config.yaml
qk_norm: false
init_std_o: 0.0545
dataset: "wikipedia_en"
Each number is 128 + 32 x the weight over its row's rms, rounded and kept within 0 to 255. Layers, rows and columns count from 0. Numbers have three digits each. The size before them is the row's rms in percent of the matrix's.

# o: layer 10 attention output (transposed), 128x160, rms 0.0549, rows 43-63, columns 0-159
# v: layer 10 attention value, 128x160, rms 0.0441, rows 44-63, columns 0-159
# q: layer 10 attention query, 128x160, rms 0.0439, rows 64-85, columns 0-159
# k: layer 10 attention key, 128x160, rms 0.0439, rows 64-85, columns 0-159
o43 083:165081170139102068105125136124114141133134182117181144049155085129172114091143126159199100173136171114141120078174074103129149114114107117176118100160106163179166097112133133118112172153153136120100103159101113171097190139166156158146125168133171118166093174148114143091149101104101151083053165101141173084119077122194158038125130081121121146115108090108114132186142103184136156135161102072093135144092115172120117119133094125156128116132099095140107156189088074146106124141167086
v44 085:162148180076130146097111112159095123127127223040151101117153127140171159106151150135054142182137183122150132181139118097123139120124104139082098092119140130093132101125097166165123128142110158109146138119141146094123154118133116080155089102187130131139094093085092171103107161095161229138115211112096173151147125154130076117170027135112112134116106074141089124100092139135186070148185192108102153123155132151097139104106165140156115105129116100160107147147092160134138121178158112
o44 091:110129139099062123071120123078140161192061095156116096179116163136061126124103113110115123113142140169099098107148145118130126121150105174157133105177123065118132173214102180102118013126126063165146093103133089173168147147144124108160144165145121125193131139116146121109133141121090147114134134160112142169165148136176145135101141091092095134161142108134094184151125141117127086134175141175028190149133143172091194115117092153142153130139138112122100162138191113137101108155143172
v45 080:120163167123164117120140174128131136157112095154092139145136131071090183133198114149105158154158141135133099130151120139132159144101159114123091088118163158175091098125121111045103120093158076078124115132092136206104151192160194076111135074072130156155162134144107120095138147153150146120101189133099108162101118161164143187161098061065174110095150180140143099165141124125181225123109109126112136109068181069128128096114142123115159152120150159080115116119123196124142147137153173
o45 087:129112151121140120121160151116093102146173130179212133176170131205106129119067124183135081070132136104129149133137140125130133102123128191094073099170131146106174169157135148148148118135126190118105123096099157045168113167161111126121104136110129137125157135085126093182132106133083052112132087140042107083121106054170160128069155129124123172150088055132165097088114128096129136081088087154144097146182087161126139121127134114143084107156070187171123103091122148123142100148120143
v46 090:111112139096118149187089066113162105126110052116172139150169161133130151159064097132070088108101106085148180125105078124103141145075124130132107159123158134140126128096093095147174215152108095122102173066089157095095132134143173138079134145156142143099114097120171117098097158084094082106171124113138169117104126087152165075122149142143123073131114115088128136078105137147173133122187130188151147070084113156182129150101104139072155141106088126123109137167184216076168106098120128
o46 099:136099053118139101127109106126131155145116110127115159108131061171124162128195094149094160114169143149119108149126133101163137109104118040085103140128131137117118133204173111095102126136125158140121084075170131148141159145115085070107098117094197117161108139201151151144126098194075218153081132128093128158112160173102102111207126123101116144129105162129129160152169097170106086066116094101124152181141200177160155104139101126108110167106118093093097165137105144169089090112167150
v47 091:121134088116143118090085101159118146126047111130088130122154153186133132074088107146189128112125132076135165115126113111113098158171188124131134143126147146171140103123139113116128149148116103149065163137150132109058155154112089175140133132158127148130127165146116109142103134128203181129118152082167137133092147045150119175068130158165090101166161159148113082151154101101091118141156105132151067057202100072158068117140126106056132155115175121146044145152151124146151176196090120
o47 095:170093088130182121170053132128183082099130134123102138134133095135168170142127170168144137155071116150207094107113159088113110113041171093142127202096117149122109113158171098229122090138153095137083156126148159151147145092143122131113057143120119116121102123105121134104071118113130125137184066120070137126154120122087133125140113138068133099048182122112073109164132183071139167096101160126091134152102105133113094114161111100167154121064112131113118076123155110125097143096114114
v48 073:094062152160189151110142172139130178132124116116116149141114095069067160110131108081110101089107090202118142110095107184138141126095099136112159135100133151097139165172084062143205152172110120081159079094111147165147115174096086087141144110072112116115152178138128139125115100074097121063168134112144128125120160157064114119195104152126166104085177115162115162103115093157103203076140185075124143184150140128146071103107103116138142137094109135084169093108138146153145124141091158
o48 078:110178090165137147129177111100103098129109081171145133165139150185121092135155105172192140099147178117115106119091081069174163113122153062103144112090132203144132133086091173089125135139145164060161141094130173078137128149122111135114139142125116117161173164123145162064182120095140144139074153153143084160149126101167113130064121078132135168110080179126138140071100133084148059106142106147148100063177162122139105112106120151149203191133094108154139124141168155097129111071091135
v49 082:077119133059126088151147100148107103177153181165114134135134152069114137118144155128119118145115149174125180146103146132123127024125138185123140092154085112098122118101107185143144100133132145139148118037153107081180119134133155132118115052161147123125119134093225131191137067089106098173086206152136114118160158098143114109168109123134105134208185122129113147111150155122113043119096135166115125133178144126172126122068114128159141120129142072093132159152134128083096124140098085
o49 081:132117114171160082106134131163145160147101174105133111124128164120112217135152140110077114153146095138118110132169137118160146188162114140160123177138092096107135148115096104082115084112135196129133162151145139157095118112117145184227102124093068101185131132140161129135114149083105190129110198153126151148129087192115070087176137146133126073105126150126103135073107105061090100145169184139101092092132065121144044110096115163135133160102139106183139108122147167094193105121132096
v50 074:191202147094143126163115089153098133123142097147189138127099071133197165152104136096180152080145107137151136129133104099136184111111185201129144153099089085173095114174149108126122111194116063187058159119072147144074171161123149130124087123175156152158135157104124129142161103170148129145108150047146123133074100154098141126091141141110076142203158163139157126199174121187122096130139121112093119110121155081083126112137117100107118146135122135124130142065123143118175155087107135
o50 081:142156168133083138073160095063149159101179159154149151156198099145186118128130161110086149129126091110186076124132165112065064158098115133104120086079067133134104131131156139159141107090172120140105162109134100130150040135118088153180064104091147091183148140108111124113125170162188153132147174118108143112151138133139191076132126139173180096121170087088161133141165162066183158109097141169141126170151113122141119153140159091167081096100136107119127164140116079193130115132103106
v51 085:092139078123108125158134126071110166175170091220114201159087101146136129123077117105114151093138115141121120153122230165128146146075149114097122091149107169086106174108118110134137112047152121109157113211108174106134089165140121158094136104107131076153180141182108107099101140101132104085146153110137148169129089120109143155134152086117074154104171195106104171078089118109107123115122072139146193131178166163153118138149138126179121080143141133115175115186088161132131120178122114
o51 086:088113156106134104202157109092132156149153086148186114102141160100142137128169098138175141146142176131159168102116109135114188118182161136115123224196188128125166114143104067142174118134095152168146125079165098144108079170153135104088153160121089178082133125127146170127115077132105127104096081169162077097114144142131135079146154091125145104075096120116059118102101121104186134091142101088193050148163131111096145122081159123151072106132099108133098125122101145167149143133068088
v52 094:133117084109076154083108109141149116162108129130100123119103109167141073161197152116175186116172119103033161117095122088089096126139149140103083170120147134120178158181113162089105117050144123153131151141134095117177140133108094151113104119143149098160132111118132128137148096103204186101128119088142065101191099125104170101150104109106121114171080116145119113162102176115122122129076109149067077158197117149150125153188090139216071129112141138150094100154153137135189105119076105
o52 098:168090131111115051159119134141131131113057191155146139114076143109125184173128140153107106147147156100145149099087125104115127138143212110149115095107165102106109115065090176170101109160100066168166080110172103126156153173070140101168141087115133118143111153081037149162093122168138095147181117120138117109126100128149146168178158132176190109120105114107120116090150074165165143154191183136121121116103122072106120155123096056133126146153166109131170072086109119123173173121104118
v53 091:169104112087128153119148119129115125118146192112182089143181133154165123157121089099112110187211154146155161176159171128102129150156173133150121102080088118120134083089143078120157141138103094112140167095113103069069143160085165128157150103203113095173117161128123170086148142129146142177091207094147150180160110057139098162107106133144111164156149085109093107144111149169118069126165164090121152102109121103100091088110089102102114104129122048165142125120148175147131121154040113
o53 093:085121173182182144099091047120141168145097149161140113149128130064064112107128140108125151160103113182098067142155185086159075137149119147138109169118097150099132132181093139124101099090160103123125099089178105158159177119139082125164171147105108098137115159131118151102079154128133125156153104155084150136105124183154166152115148092104164105106125094122056140171125184108136114090101141151107175154158213111118094166115172142148073072155133116128146165116124103103066053179148082
v54 082:136206141144119144121152104156113106137136093100181151124087104141116136134168111127102161096158127106141150113107146116121103119184114082118113123081145140140129162125140146108132129157130121169137062127145162054073146131240086130086176122136173119132122058146170177110158182138126109172205147119119137111113154053106130195145180098149099121134149141161124149106207199037135132104183133131159110149098122143134109144178080144095072096110106124149094143115198110097134128143127110
o54 088:148156036151138094155097144118152100155118128138067081100149126118154140074112211095081154119153124153137101150174134132128100104122109186133204132111119090109120128110093113183093171150177145162201181121104145175151164118096122134188146167088158157129130173081120123175085120170116166163091178140148109149133117116179145188137123091098106108050167140148095132128176106155062093070099118111146160152182102104116155138113129160094132091119143162102092119129164146159162142166093106
v55 085:112139095104102191114141090125166187118192208141156153140122159077113084118137102110160122103114164109110100192121143127105086133192133166141091128170107174130088136120199143136069063111149155066149144177153151124118124117139100071137116140146112066116104152085107118168110121139143180126150084121176163197219110138161085102146063100151142146125100075173097130060127103148096120099103127146084123111121146149131145138147169111192095100153103091077145115160114100152094129134105116
o55 083:100141178113161158118130061132130138159118152095170070122123178090085132127141106176147083175185135159119184125195163182146155142136102130113146134165132115135147111079132081130102144119109083118131098188154152117113099196108119168146170117177121164058168111105045148120098073113194092149132118177131169110155129142147093130124059094144122170101128082115099213165126097159137051118129181144097142125077112127132165104108170167144185140148133121125121109136103085156100131148116161
v56 079:140190110149153186167100100178158120170140097110124160124089066141121160127136181114132132153170139054157110112107149142115184178182131099115146213102083125184124133094068155146123090147133087144154103146141138133158138102151091162093091127133183170123072148123143129131157108097176185027060160111199111069093135146108153168139098126111055127140107139122153128106140130119095117092138083122112093097121126111154157124089118169136159120161146169177097159115075144163119113146098160
o56 092:122122120156047066176125106129156120105096123067145117127123177145163151161148175151132122165128103111177125093053126109141127119101080154084204114145131105061093138150117230145099114151159058184167144087113153127111116130147091200108081140153119110135149128118154186114094161145089151147148092140140118168133148126087154123123173152166100174100095189148105170105161104119154112092148111169145050143067108143144155125128175081096144167122113126171109098155104124106104113087100101
v57 087:092058111109132134140169164125068182167098137077118161094096133123112137114117165103082141158084128102118108153129178088132136112063130149112124115121103073118093140096155165120114213108100119143110137166090113146130073107132142124063164124102106105144160124201144104113126112151158081085165086095184100173166171132113161079134176099078184170106103144126129135146103112129112119163083091107089140231165141191106139137161172153174183116117139160080137109190170116126113144109147143
o57 094:131142159164139122144104137065117148147141066104143102130108086102157105104159158142159141089114180101159225108123061125146146142158104105151095088154105155181148110053136130104125151121069186155167135119134091082139145131059181102168080131154077113140128158176061109166120100125188097143157098094132087053155133135118126092105175172161141157131110178118171134142116168126155189155155115134115124098110152080091194124069088098167092169117127131115126127124113129154113149147173086
v58 082:074109119085108135127132148199134171122137140057079114138079085128141181119157100165064129136094204143156103107173142135119158168091155178137178183158170144155127107082111123077056156119140159126140051157112122128157142151050147128127145118127155162090098118156129102105147124112205187126109105097073088132134182115066135147132109125147143123138149127167146158161145156173101152089143154163183142146176181108089157111094093134122130106106155070109107145149114166131132072149089165
o58 085:163045137153107123133105115104171150040170106140126098154158120121162107139136105194075159115154190083161154146100146104162111113093135143141192164155139213136103160146180149158166104054167124097116128190138084103162166143150118157138128143110109054079109125046157125126162102062082109163137126162120086153127111134096144135154135103125106146109101126109112154118120092070104133111166118184078120126114127142136151142128110116157171170123167147137113139076053160129090117065100139
v59 080:176095201138120141152140104108119148122117125121085134134066120129072119122090054152137166093111086147150136146134137146192141095124146105141163147108217099142144096123134097107106106140136122122127122168153151138074093166148133116126126105114129114098146147078155111155148211088154054164142149132132174169125110161102162102036132120152119099151168143094147177160098146148091159087117112095043141167128102176151068146140200186114067111166169110064167136128134131164128101173109122
o59 080:142136063169188137118195160106131136130138148126104103115173112069171149153158120178148123159062126074195091172179085133107155106153160198108131120115151156124187147131051132099115099116192125114117174113126097104124113157123126095059084100100113203145147138152131128114104101107125116153071082096146124091125149165118158110184080052156101107122138100145104174103157131114154102125103091131110109061132101098154127155182115176172112124100123125142147167135074160123064124147108096
v60 076:106179112194121143168157115121107165142123168137137142157106137165126095111146114088161137112171139059109125107189180098087151105103163137126123158085160114069064127086164130101147169135096107190148067054149119096115116166153065138072144082109167113143153091115144113066176086156133103164143109126173128255137096104131118088104120154143102115133131179144163163139179165137125109104107078167111104131106092068127133097109119120122119170084137112107115120085153135135180136167154141
o60 083:127141139170154154136098107117199106158141128151147105129106088097180123146099178103093121125093129161064115137148060099133131143192103123195138126110148121156130109148083098099126126074189148113189189139077165085197105164135079170137101116106138123093109131087059154167157089140139199119131123133113146110117145187114141120141122147110169092073096158165118104159165142136191109133107105151159042174071102107100108118094125050157102151131112125121113135109095112134093059158115159
v61 092:131059166158184112103174099114156122104113133088133100133120122159094102118083131100120128169173097063052153120084111176153115109125147078169092157144166190133108183154154132172235181133154132128141129109148128120137160095059109118166086179126093136098149126194128157117099157128149139171143099096131170091126137112147157098053162172122107065130121132133097139141051119128120171178141142114112130142064133118100106099197127147105094130082091124135081128104113121141100154079118156
o61 096:123132050060104130135124129133110159123151166153126098144084133162154135082120043110190130123127123128147160113060070136143145106118171087178151117076125130108161119127142102072099155136131118148125141095109124112133144126065089169134163145192123103099081174133157108162148161156178110193142100111061158111111097101161144176111127113110132134150091124162130011094149144180172133131060144110092140108079142142130107147206130131100156107122139066147105155141150104108065162159151130
v62 088:160198131143104085086119188125106080129159153103122142183072101150093124150116134074089152080098128128123132125133243127080126159176119061114124061080108159122156167078136116142148103167124112118091117174160135125147105157183039141177138135124124124115069164113145107117139130120123134131160114117125121132069151139102154127094123082155113128146133141188062149181098114076105107108093143146144210151138181168115119088167101142111117103087177115093144100126150089159095116087128163
o62 090:094161149108142162133130172101114074099163138112071109121145154136196103051045133095146177148182131117208108090095124137113092088165165172157131142140090079087138102157066121091123141123131103100147185122189139143117145135102170145179159150153140153099100074090108169122166131171104119119075122165126163136133105112100100136186084115119104189101166138133131151105152155079092166151087108077120121081154119064153147154086136105186141128104107143179102157111125067104118166151107119
v63 083:129117128146138166178073148098179146099128080091154049096152171181130117166143062182149173173068160177110156098144150105124144146075113198121136127092096110098150120121100156118109102188156106153143166043172109081151118140124150080085144133128063140124181113137155176096150133103143174104163116074130087106127142104124123136158130126132118157148180111172094074079151153141151132127111144144088137108144146116182123205130162094137179112119115119140086066181081123130152142092158141
o63 088:093116096155199101147150139141093125145105099162102160129139076138119107136075150143123148151107131165084085142093087143170190109101065099188161119200093160121109134104168154156136068135077131124100113194076136136130126150174128113097130100066139071160125179109154128151084111147083145129165104129123125175121143139137094138126099089134097173137106175109098119177171085184178124126148099149151181064144111090129113129032114117132163164144151105136211123087150127180150082138140146
q64 033:153120090127097098152143080191168132183113050126138117152114122159154152152122147075148126086176128127089071146114122083184095119114102135145166205142134101112140101140068068057173106115099088124113095155135141125161160135157121099119150176121110136077105103109152136122078180151105138071096112186129124166174133127104126169160106077162139072130180127109137114102197174131139115124185095105116168116163128143115182095164119105088073137134153122101066126174088148160160066128169150
k64 038:094124163108139144056106097123154147113143096097156134198164144127184182184165143188181158136082076160082138123163134132098156128156159168125100085129134124129135186084118120097123143142186168140163152104097140085120113132162045127127184091152141123093168121110126108135066063115102129176138116077083181091090146158192132132105166100112082145134108164110085133181139086163110108081191091121115149185137127117156120080155093117131066107100129095151128137093108138128094182160127136
q65 038:112155096166145163131095146141182101137175064108102089149098135116167132135106105132191093098170085105135084102077070122029040108109105143131121162093116141142125115150171127116129147080130113119161156130096127128152122086119124133124113159080040104092046134128172151137060134157121129113123126129135119176144154079109124060143135082172138121130154170131202124151177120137157125118150158103136127118099172103128097210109088117156158174128167143149140094189101176162100150144156110
k65 043:162039149074102083076095058135116135139112182147171132117176126138127202132177117130099141150106142113073119105149176167198184129196139117139151114152137103136162162098121095105091099195153176120149119108118087125130142141125117174173184114132180162084150115126042132101100098131156124134132109104134089071094160168116078111164152117105136164121127060107064109152150135143124158103091127140150182132150108187156167065174139122098093102128161099142117129084155117121127129153106111
q66 044:129134101128175134123113145093098167129136172184163094097055182174094208136137116096132068121151106117143160128132125112040119094176134128148174077127093128160094200115115155153122099100115170183148121024086088067192112148138134120170087108091113153118133180130105136136108085131190142060124133163115143145096106109140142082160157071162085170153084139130135121114136135167170104099146124095123155187132153146104149125139143130168129194123115161146130088132107163080132121134143111
k66 075:134202105170113130160157137168106121130146109115062129142133104102159057099087160151111118103127160133146146147127094124198158157095116142085081139100119153150094098121178109119159181114089065101072107192134111149104108105109196113127107110154106108162109100116168139198203157125103142102163138140139099191160094090082108122083094141120127079141177095169203110091077151069136144149113177188140064091116149124130091188084150113153133085134105128144152119148151099094125107114147142
q67 041:105123119134144094000113194083150122122141133161174159140183104124157113140144095110161138163097120110152159124167129126124167124131168144132124043116075203152126124103125168132129149180086155129102141136099131116156105143110135166186101100101132145122122147130105192041175175093088120106130135104110149106116172135172092101147126200153117118141103133181116143140069130073150161116105123134084124135095096096155071122131099156160126088157102162077124129061141083160172170090155156
k67 048:126139095141159115171172097132148150143148119072139079148161052168133188216126073169137104124145125127071057095137073101130178132160110110108098131161142101080146114108128084116144133140144150139178093104178141153116120097150124109164191140150102065098133097154119118178123156144128108122134101113138125104122150147129132153095148139088166181143131168112132122120117168083099129108094124130142231106153110167096133106170185106078081070084137090121107083148145176195054153155147106
q68 057:122142181145096167077157127158148108081105162159121110222110197118146161171113144139161210169131122180116073083105132151178144086140080098104132143146104138089144106074151176068146140120196114081090145174102157149090105133092114139102166139126112148114109114164138102222141098147129111064152116144084121174099091078092142133156085060087092135113164191122145164170136113158123113154111119145116126148131137096157099106125121139114129091095127067111181123164153160120129117170104134
k68 085:122186106138109138157183167158141150100120105142097095154084094125191109127099154149155152140088153142123093142104069143195147174115174145072100123135102135162128110135124134071157202114105073117089092204161105178112155113119138111150126092208125094179096094121169148175174153042078116099144103119116136182204113076108096101070093128095135093142135093164174160130068125113165151127111139115145115105080167122115124147132152079157131092124132085120122129165120136122180098142160146
q69 068:110091142135171141099076158078139113154136151157148139091097208158117205130139084148144088128147099110159168110105120134041120119161097128155125138110132067123122121099127169143129089104146175135187166034092156073151107141099072111092114169073124152100132174107097101109079085185171113110076172159113137135081117124129127128185119089158087184118111152085129116118167109164106088110151110087134127158135145144143161117118117150154159240103149107161154135084102104121112098137105134
k69 093:104148100082139085103130155145159171139133118081114110139089111100150173163151125109056096088111109124062152147143087081135164127137147128173117098110101147128159175101156103131160124165115141158162081128139097120133083128196153134193111085126152106136186147108078154181154107097121098104150107116113174056142103149105160102085174145105165153153135086154175116136095160133164155129153134178152136124094073171056155143127171090197102078149124161066076076129142144167103151202152090
q70 115:157213154123159122208196077096124119112114143084080165135121054121129132100114115141110160076128146164125123081117106131173113120151125136099124127144172163122065097145161152160149139134133094104085153175087137163059130121180147118159096087138140102106112102111159158188165160113120133084137152163166096158167105075085150053124100141098109121122136118171185112090089161133119119171086155149122141055136123128157136189128149128130158061126131144106196061171101156111099140148168110
k70 099:108130124175087152189153170142117151092099082179117120116136113136109085075079189138102128155130167128220126137080165142134123178091153144114115169130119160168086104160145122123127150080113074113071097180156108120113128125126156100093066162151127137171151073131212107126172125087122146157137174131170097178164136080082087137119083129148089063125130102145159153108114103155173120146104128129099068094130142147117075174127101147142133146169099135191150189117142121052124115078109146
q71 086:107143159084116125081106092158169158111090129179162084208095158144152151186119091141122127194125150128086130113163109099095145071154112084173131116127095092086159175095070151101136138110120178145192129095067127102151088150125078169065076121140118116132143123176117124135111148187071107054113146103043203095102094125157160146118124109101149154115137180093115106158113085147148129094159139101166109157136125192124197088131119129147129158132137088136136130123121132193163134151136136
k71 106:117082144105178120094093084083168159150128118055171111145101097137140229134176098149144150098127099117082131110102118121156106163153131094164113129194125113080189112094140104146094075188162150146135125091108101135117104167148077151137164134086194129083125174140103113152070110136153115148129129122100142102117124134166109066139176100107184171134177109094122131133150122095114087137117135120165179156136045181080199104150152110100134106130159120061111116125148151189141114191106126
q72 124:124100100144118102118175105108125166125127152105113116096096109138095048149131156129092149084184092178139120090183046102124090092165125138134072150117208110100136122151185132111085151076139170112121152090108143096181164106107104095120100091187104077157084087135175107139096137143128140149107104130114082091124126100121161124078180123198224133151119158092117146101140122145123156205160116121120146099138163178189152098194097092119156117141128119149161096133117128138188154108145166
k72 115:108092151121184161101161111128087113104171187162161103098055121150132164134126103128155109114123105111150136084121135109076104096109120173073123140090127121118085072163125164178108082149110137138129098112143172126142157143146105156098181118167106129129208176127184023136085094139174141068136096165099171174180112113140171128083157137150141134146083134102066116054078171134088100113096154116134065150155187087159153130134095086120165116140136134142164129108171120131140099141129178
q73 131:115122143091152162134093123077128164169101153123184127106073133125122155110109124151159109146099120144061130153146127176179084153157089140176085143152129138127132142113154121120108223138078177141175091120147098137060104151101125122115122150139155122142074114164052111147100099135144113185144036071157135158097110094095108132072146131087139131164092087215126169127147133092096104166104103137190132123172075185057132162121123143128097137142092117100145089107171164162187132147115124
k73 126:112105139150136121073114120128095143152089120172149082138152068157119160149074159120100133098130154139121089186098063105107128124112110195078114170188156139149185125123158096104128115191113150154149097142155143166153096166098107124168072154153148106112113118143130142117123119113095132212090087114209114044086150167110106154126092115076137108138094171134103154084151107161210135131086079105183160132134147164098125143156144149115147074096135079073096079137111164188131168149122142
q74 126:166186151151105113080133115080135090110120150142089123105125204090175126098155210121050116150133147056123149156102116186165090081134142111148090107078089124128097071156055114119175150132126126067113127159108129148137211111084136116165124094139141088160086163107136175160140128127146128168131084121118145124108116146139163193132124124136127117139108159175114141130126062116101149124168189128099114166134136109127116115089147194178118172150090167134111126096155054102150090070178126
k74 120:163150146095136199137113169128170061131142151113103147181116224134134099107152128122120182125098138107102147129112130099088089088114097224108088096138077120106147104132061131125141147113049125088102100167109120070119087126123131119141098113117067142104153118117141141133065123109100117133093126106137139169088157112164166126122162124143150093135138168163181165146115054112104133145209179155104105106089068121134120216137148163167158103087107103131133123095205134150161109142156125
q75 136:178100123138122150096192107114136089134102116147090114149111132091124146163162130104065096148179101165148147158109128119132151113130129097056136111130089173093146103165085142085074141135186142137178154132099065121157118163072102079137150100121154112120092067106156172191110169143105094093087152138184124105108101072108150118113111124083140152165134153113109151115170174140132161079143166054093157108188136231138140148140090165113128185148098151115158129154155188143143085118142062
k75 130:185135096088132152126179120127090106135100135149096159141105147114120159178115062117097202133146173119164080043136137074041156117105114107120102188129148159112132150113143109157098166110073160137135173130137144116150099104157121103173066192095130096172140138110161160178098163115121132061127161105184147128077158121144137126061128134115179164161139139092082114087086132150081169166155141134110114172158171102123173108124084076082134086081130113137071112121120126184121159138142137
q76 133:099161088102090099118157106130147100094121101123091085163160139140157074131099095108132102136159072131122138184113142129150124126182078098110125161141138125129106154122172149104107106105212104201106188131125095168170064109092194107120167139073101101131101083098098092096115100168163124140105153130109082110113137147091103165141118121137165153100166098152122114166107158161093152093079127092156112159138193094146150173151134151174082153116172097085175180182103123157058199106135186
k76 125:112122122134066170064144160091143083148116153152129143096129089140133145136129131150103141120172055132144177141109103184071133089104104046148138140125174157124124141178120117090139121096115089169150161166118144100145157085157189112089158131178089166093151094139133109092165107138149101119187119159109100168090114120138125121192108186141143141180126140108152112122094123146095064112165140115094145132207169127115133105130107121018107174101168114135095072157124169161119193157145064
q77 122:138119113128091113166099078149056198172139146134105141114156153119123145111115094120114106147089173091176136167117131119161141165089146088124139094136100101178129210177143173163143106111129091105131105137142114113106116108174127178179072111154118120147085063120066171120158104128175175140105116103098105103154122166154168103128091137104118125103084142114177110112129149175160101097076131105064098089146156120141154100110133146107116166138181137066139162169156168100028101224136156
k77 112:075107123119102171164171091153149181138140101142186120138127121147104124116101177134175121159137105130095138106089156099124089148118185046154067099146096072142174187131114121098127097130148058166112074082149074112120119120200150118163162143155123116138169087082094178127142157115156136067181171106102115145108158162159114101068164183118192183166166120118100075145140113110095138066125115141126159136060101150093126134103139132112117144143127088081178174146167110089126100152135120
q78 131:184150118135141146151048146147139113127136104097154100087111083116165152123072133102134174117140099121090123147092106130099165155129108140082169145093159143099155126126085095178134115134082059126052137146080066134099096175164128078119186105176092099122096100078158120142188133164101112173149206146151132128148162144138156080102105133160073083131147111139148137105140207186155125151108184095151059150160159176153125130083132165186173152135112110108134085159148113106156092113155127
k78 125:085139109125168142130079159129132096142117089122100131140105162143145137120104109115116182100129157143148104068163128128130080133099110067157152140132135139111161147108107213148105126109087089192079190136183114214130111180145112084103129145121121146123119110107121158138090181133158093106137120054134174157180115135102090147150126164138102075104105066148162169118188134141093162121122107034065131146177217122060127142127128120113111168084116095119160185111163157089151102107147145
q79 132:106132109141184085134126151132136097129176103101193105133094074146085171117113114096164081135168146143116103118080138171108086110115134119096137165156165168139142090151195124083103129107137101139106164139199065122183148110136095069095083071107074117104136139183130095111158174101136075161097091135140083153133113112130164120116138096111162127094153143074185175174127161145164085152091148159149082165154152090159161191177163081110138191116146101155126104182090162125106122081121084
k79 124:094152123157134134132161153168075113089166106083156096128123102119104221104097147098120097138132084145169090076133101076124110106100077133137121146145177075098125181114149130154133156095171097155146115117137137100120137144117133161113133150128094085125156095194222086137172159058176124173141107167115098161124134138118097190189120098162078133055095186087152105138127109133111133084128115113106107128148185124081146063148136139125131156117089173161119114189113224123123120127098124
q80 135:137139108173127107095065121167081081097109114094148042135107125140188135153129145144174074103178172190141163139149145106085117145107103123209174178132102188086134091135138084104099145123063113154111127125157119105128102103153100086167126107169125111110154156083149113161122084151138182105133066085147100101124082077120086162092156117152117112160118182138113144083108124125160139100143155180157163144118125132119094130087074107111136156180148154161108103192167081161132114164168206
k80 128:155162125108147098138152138153088107147015103136119111111095145082157113133128190068137102126133115163122181184104102081160092149079102121186122122178179140137105143100165121191167143136155112091133139125158140079151143173135148077103103107161103163136118135092076086145123086162091074128104098136129172123155120186149125163108149083116122115067148165136123125081133164167114115117159116131135094153152112197163097158098123146135062135099160076125089099171190143168103129068182182
q81 137:126128162098073150158094142074161063101104118085070128092186107140131116099185141123144153139131141170147130081114104179167087190114118193113091053113131136099145099135091131147113090156180162095166137161135177121129151129132102123131143066065133134142124096106138150068116095143111141129169110047146131147141137101129070134123100085068105146123169132167150131125132079108107125153135177107196114178150093115170086174167099161156199182108093124139138126187183114091141119151130095
k81 132:144127115063069116167159141128121141101095151129139103100163123167102115106140125162099142106140190164121143070138115168137141123149106132136118218102116123140163149130091148147095177114161144157160115193142147077100149156090137172126063104052091078161155093059109129086110137186083122104193139118157154163055140112161141145151111054146107156127097132146148192108110084133147150175150117133108120076145143114178105164122091121148125165073149103168172181103116175118114157076091091
q82 128:125187111082083164154054157123141131123160099118148112139086107141107162133102150118097146102158147103065097161062147117090088139141100125125141190126082109128136134116122132121117121180120119143142134137141132131074099193092135131084155207093137137150091203166141187117122174153170152117103111081127124175160152148091151109112095150080120165126145096157149164114193173119112083101117134102150148086102103119151155127077176177102180155067084160091146160086060094148186101172179141
k82 120:134131174136123133175111197141095151169122076143072117131151202102133178160086030155102152111142082112125140168103090125127086152119167105156081151104097086082161161105112145112142121111134130117159115149142144135104159192139134105139104173116173153194054153106135127079141162130126152132097153066071121149128122103136107113189186135103162038148137138171136194137158119110127105174146132138130125154111128116086120127109151148101122141091115141080148062132032142126121180125122078
q83 143:145112073157155151176158138145128104194150078111071132117122135095108137146136111111122103084176168123094092137094129163125130139111106139142071162141063201160082106118113117091134113148185123100115070161164081137161095129133103129141062069156095088122105133184123119123191122082074154105113093113142156135103146128155101133124143131047185147177160117091100105141177113103146142094149172156139085143108152159103123160088171206149087127127157095134123076180194172135177134176117095
k83 131:154145096160126132150140128113133128158126072125058132110180163125144090154053113097137146075179130176150023139109109075161140059072129120160090124126128142130161143101159111109094128120192112102141110187161120103145092107130111155168129172158168131109156160151157170116186103142093170088164123113152154160067100113142147155180158097159159146084124147079118057143133146164109172123122156139114143094137145167117164076106087138134126126172084046130093119122183167114181107099110110
q84 129:161128169092104104132147144125138186121114068091120065136123088098124075113151143121179155135122133149123128111099173095119124168133181145137029173090119136097144176141159171115125135158127119144136107219138130137037063097175153133183117109131118109147121147098131146140060138113134120146184141089136122112158149078233108133055105147117158122133201153170159103096118105106157135135120135108110083099090083097125084126100142173153178164168161159111124165120132132082084130111128146
k84 122:129158125101100165105139157182120164119109024141135136120164056079174091161147163147162153138087093172130116143113177166118054159137103148123108186103124126108133130080164177093161134140179066080091111193142123135112116160153132148089098051134184128162150144122128120120103132153084088094199146075083168102097110136135124105113093156167128118141121134145125114160084116159174100123176153100130083097162075138123189167104102112151138194117115091130157146105082134130088105158149136
q85 136:161077147096109109147190105124082186119082128143144121080126141051145144136100108129136103185087085130122112099156178153125181087085161121131169141101133131107077120196131064126118120071210125159164146140122084105183167116105135090155137135092139154085119081143176188134055147139172093204095092072086097094145152096149094147124090187127115098134137155152126099161136094195142145164163134118149105130169114108144133098157130141152193170138116101098131137131126158121137182090122125
k85 129:117183126100083101089185057104134103086134138192157119090154114083109194105153149160073140133097061121142085137141174157005152111150127179116103108136162140138078163184070097114127065151147124105144143105110105145103093123148125127135140130092113111154104154117139162139118120113153105099153145090139122156138140105104110177100107171106089143095104136123133139120081093169132164153196107136138131176160114104097135140186127054163145163075191114171170142131161097150182108110170127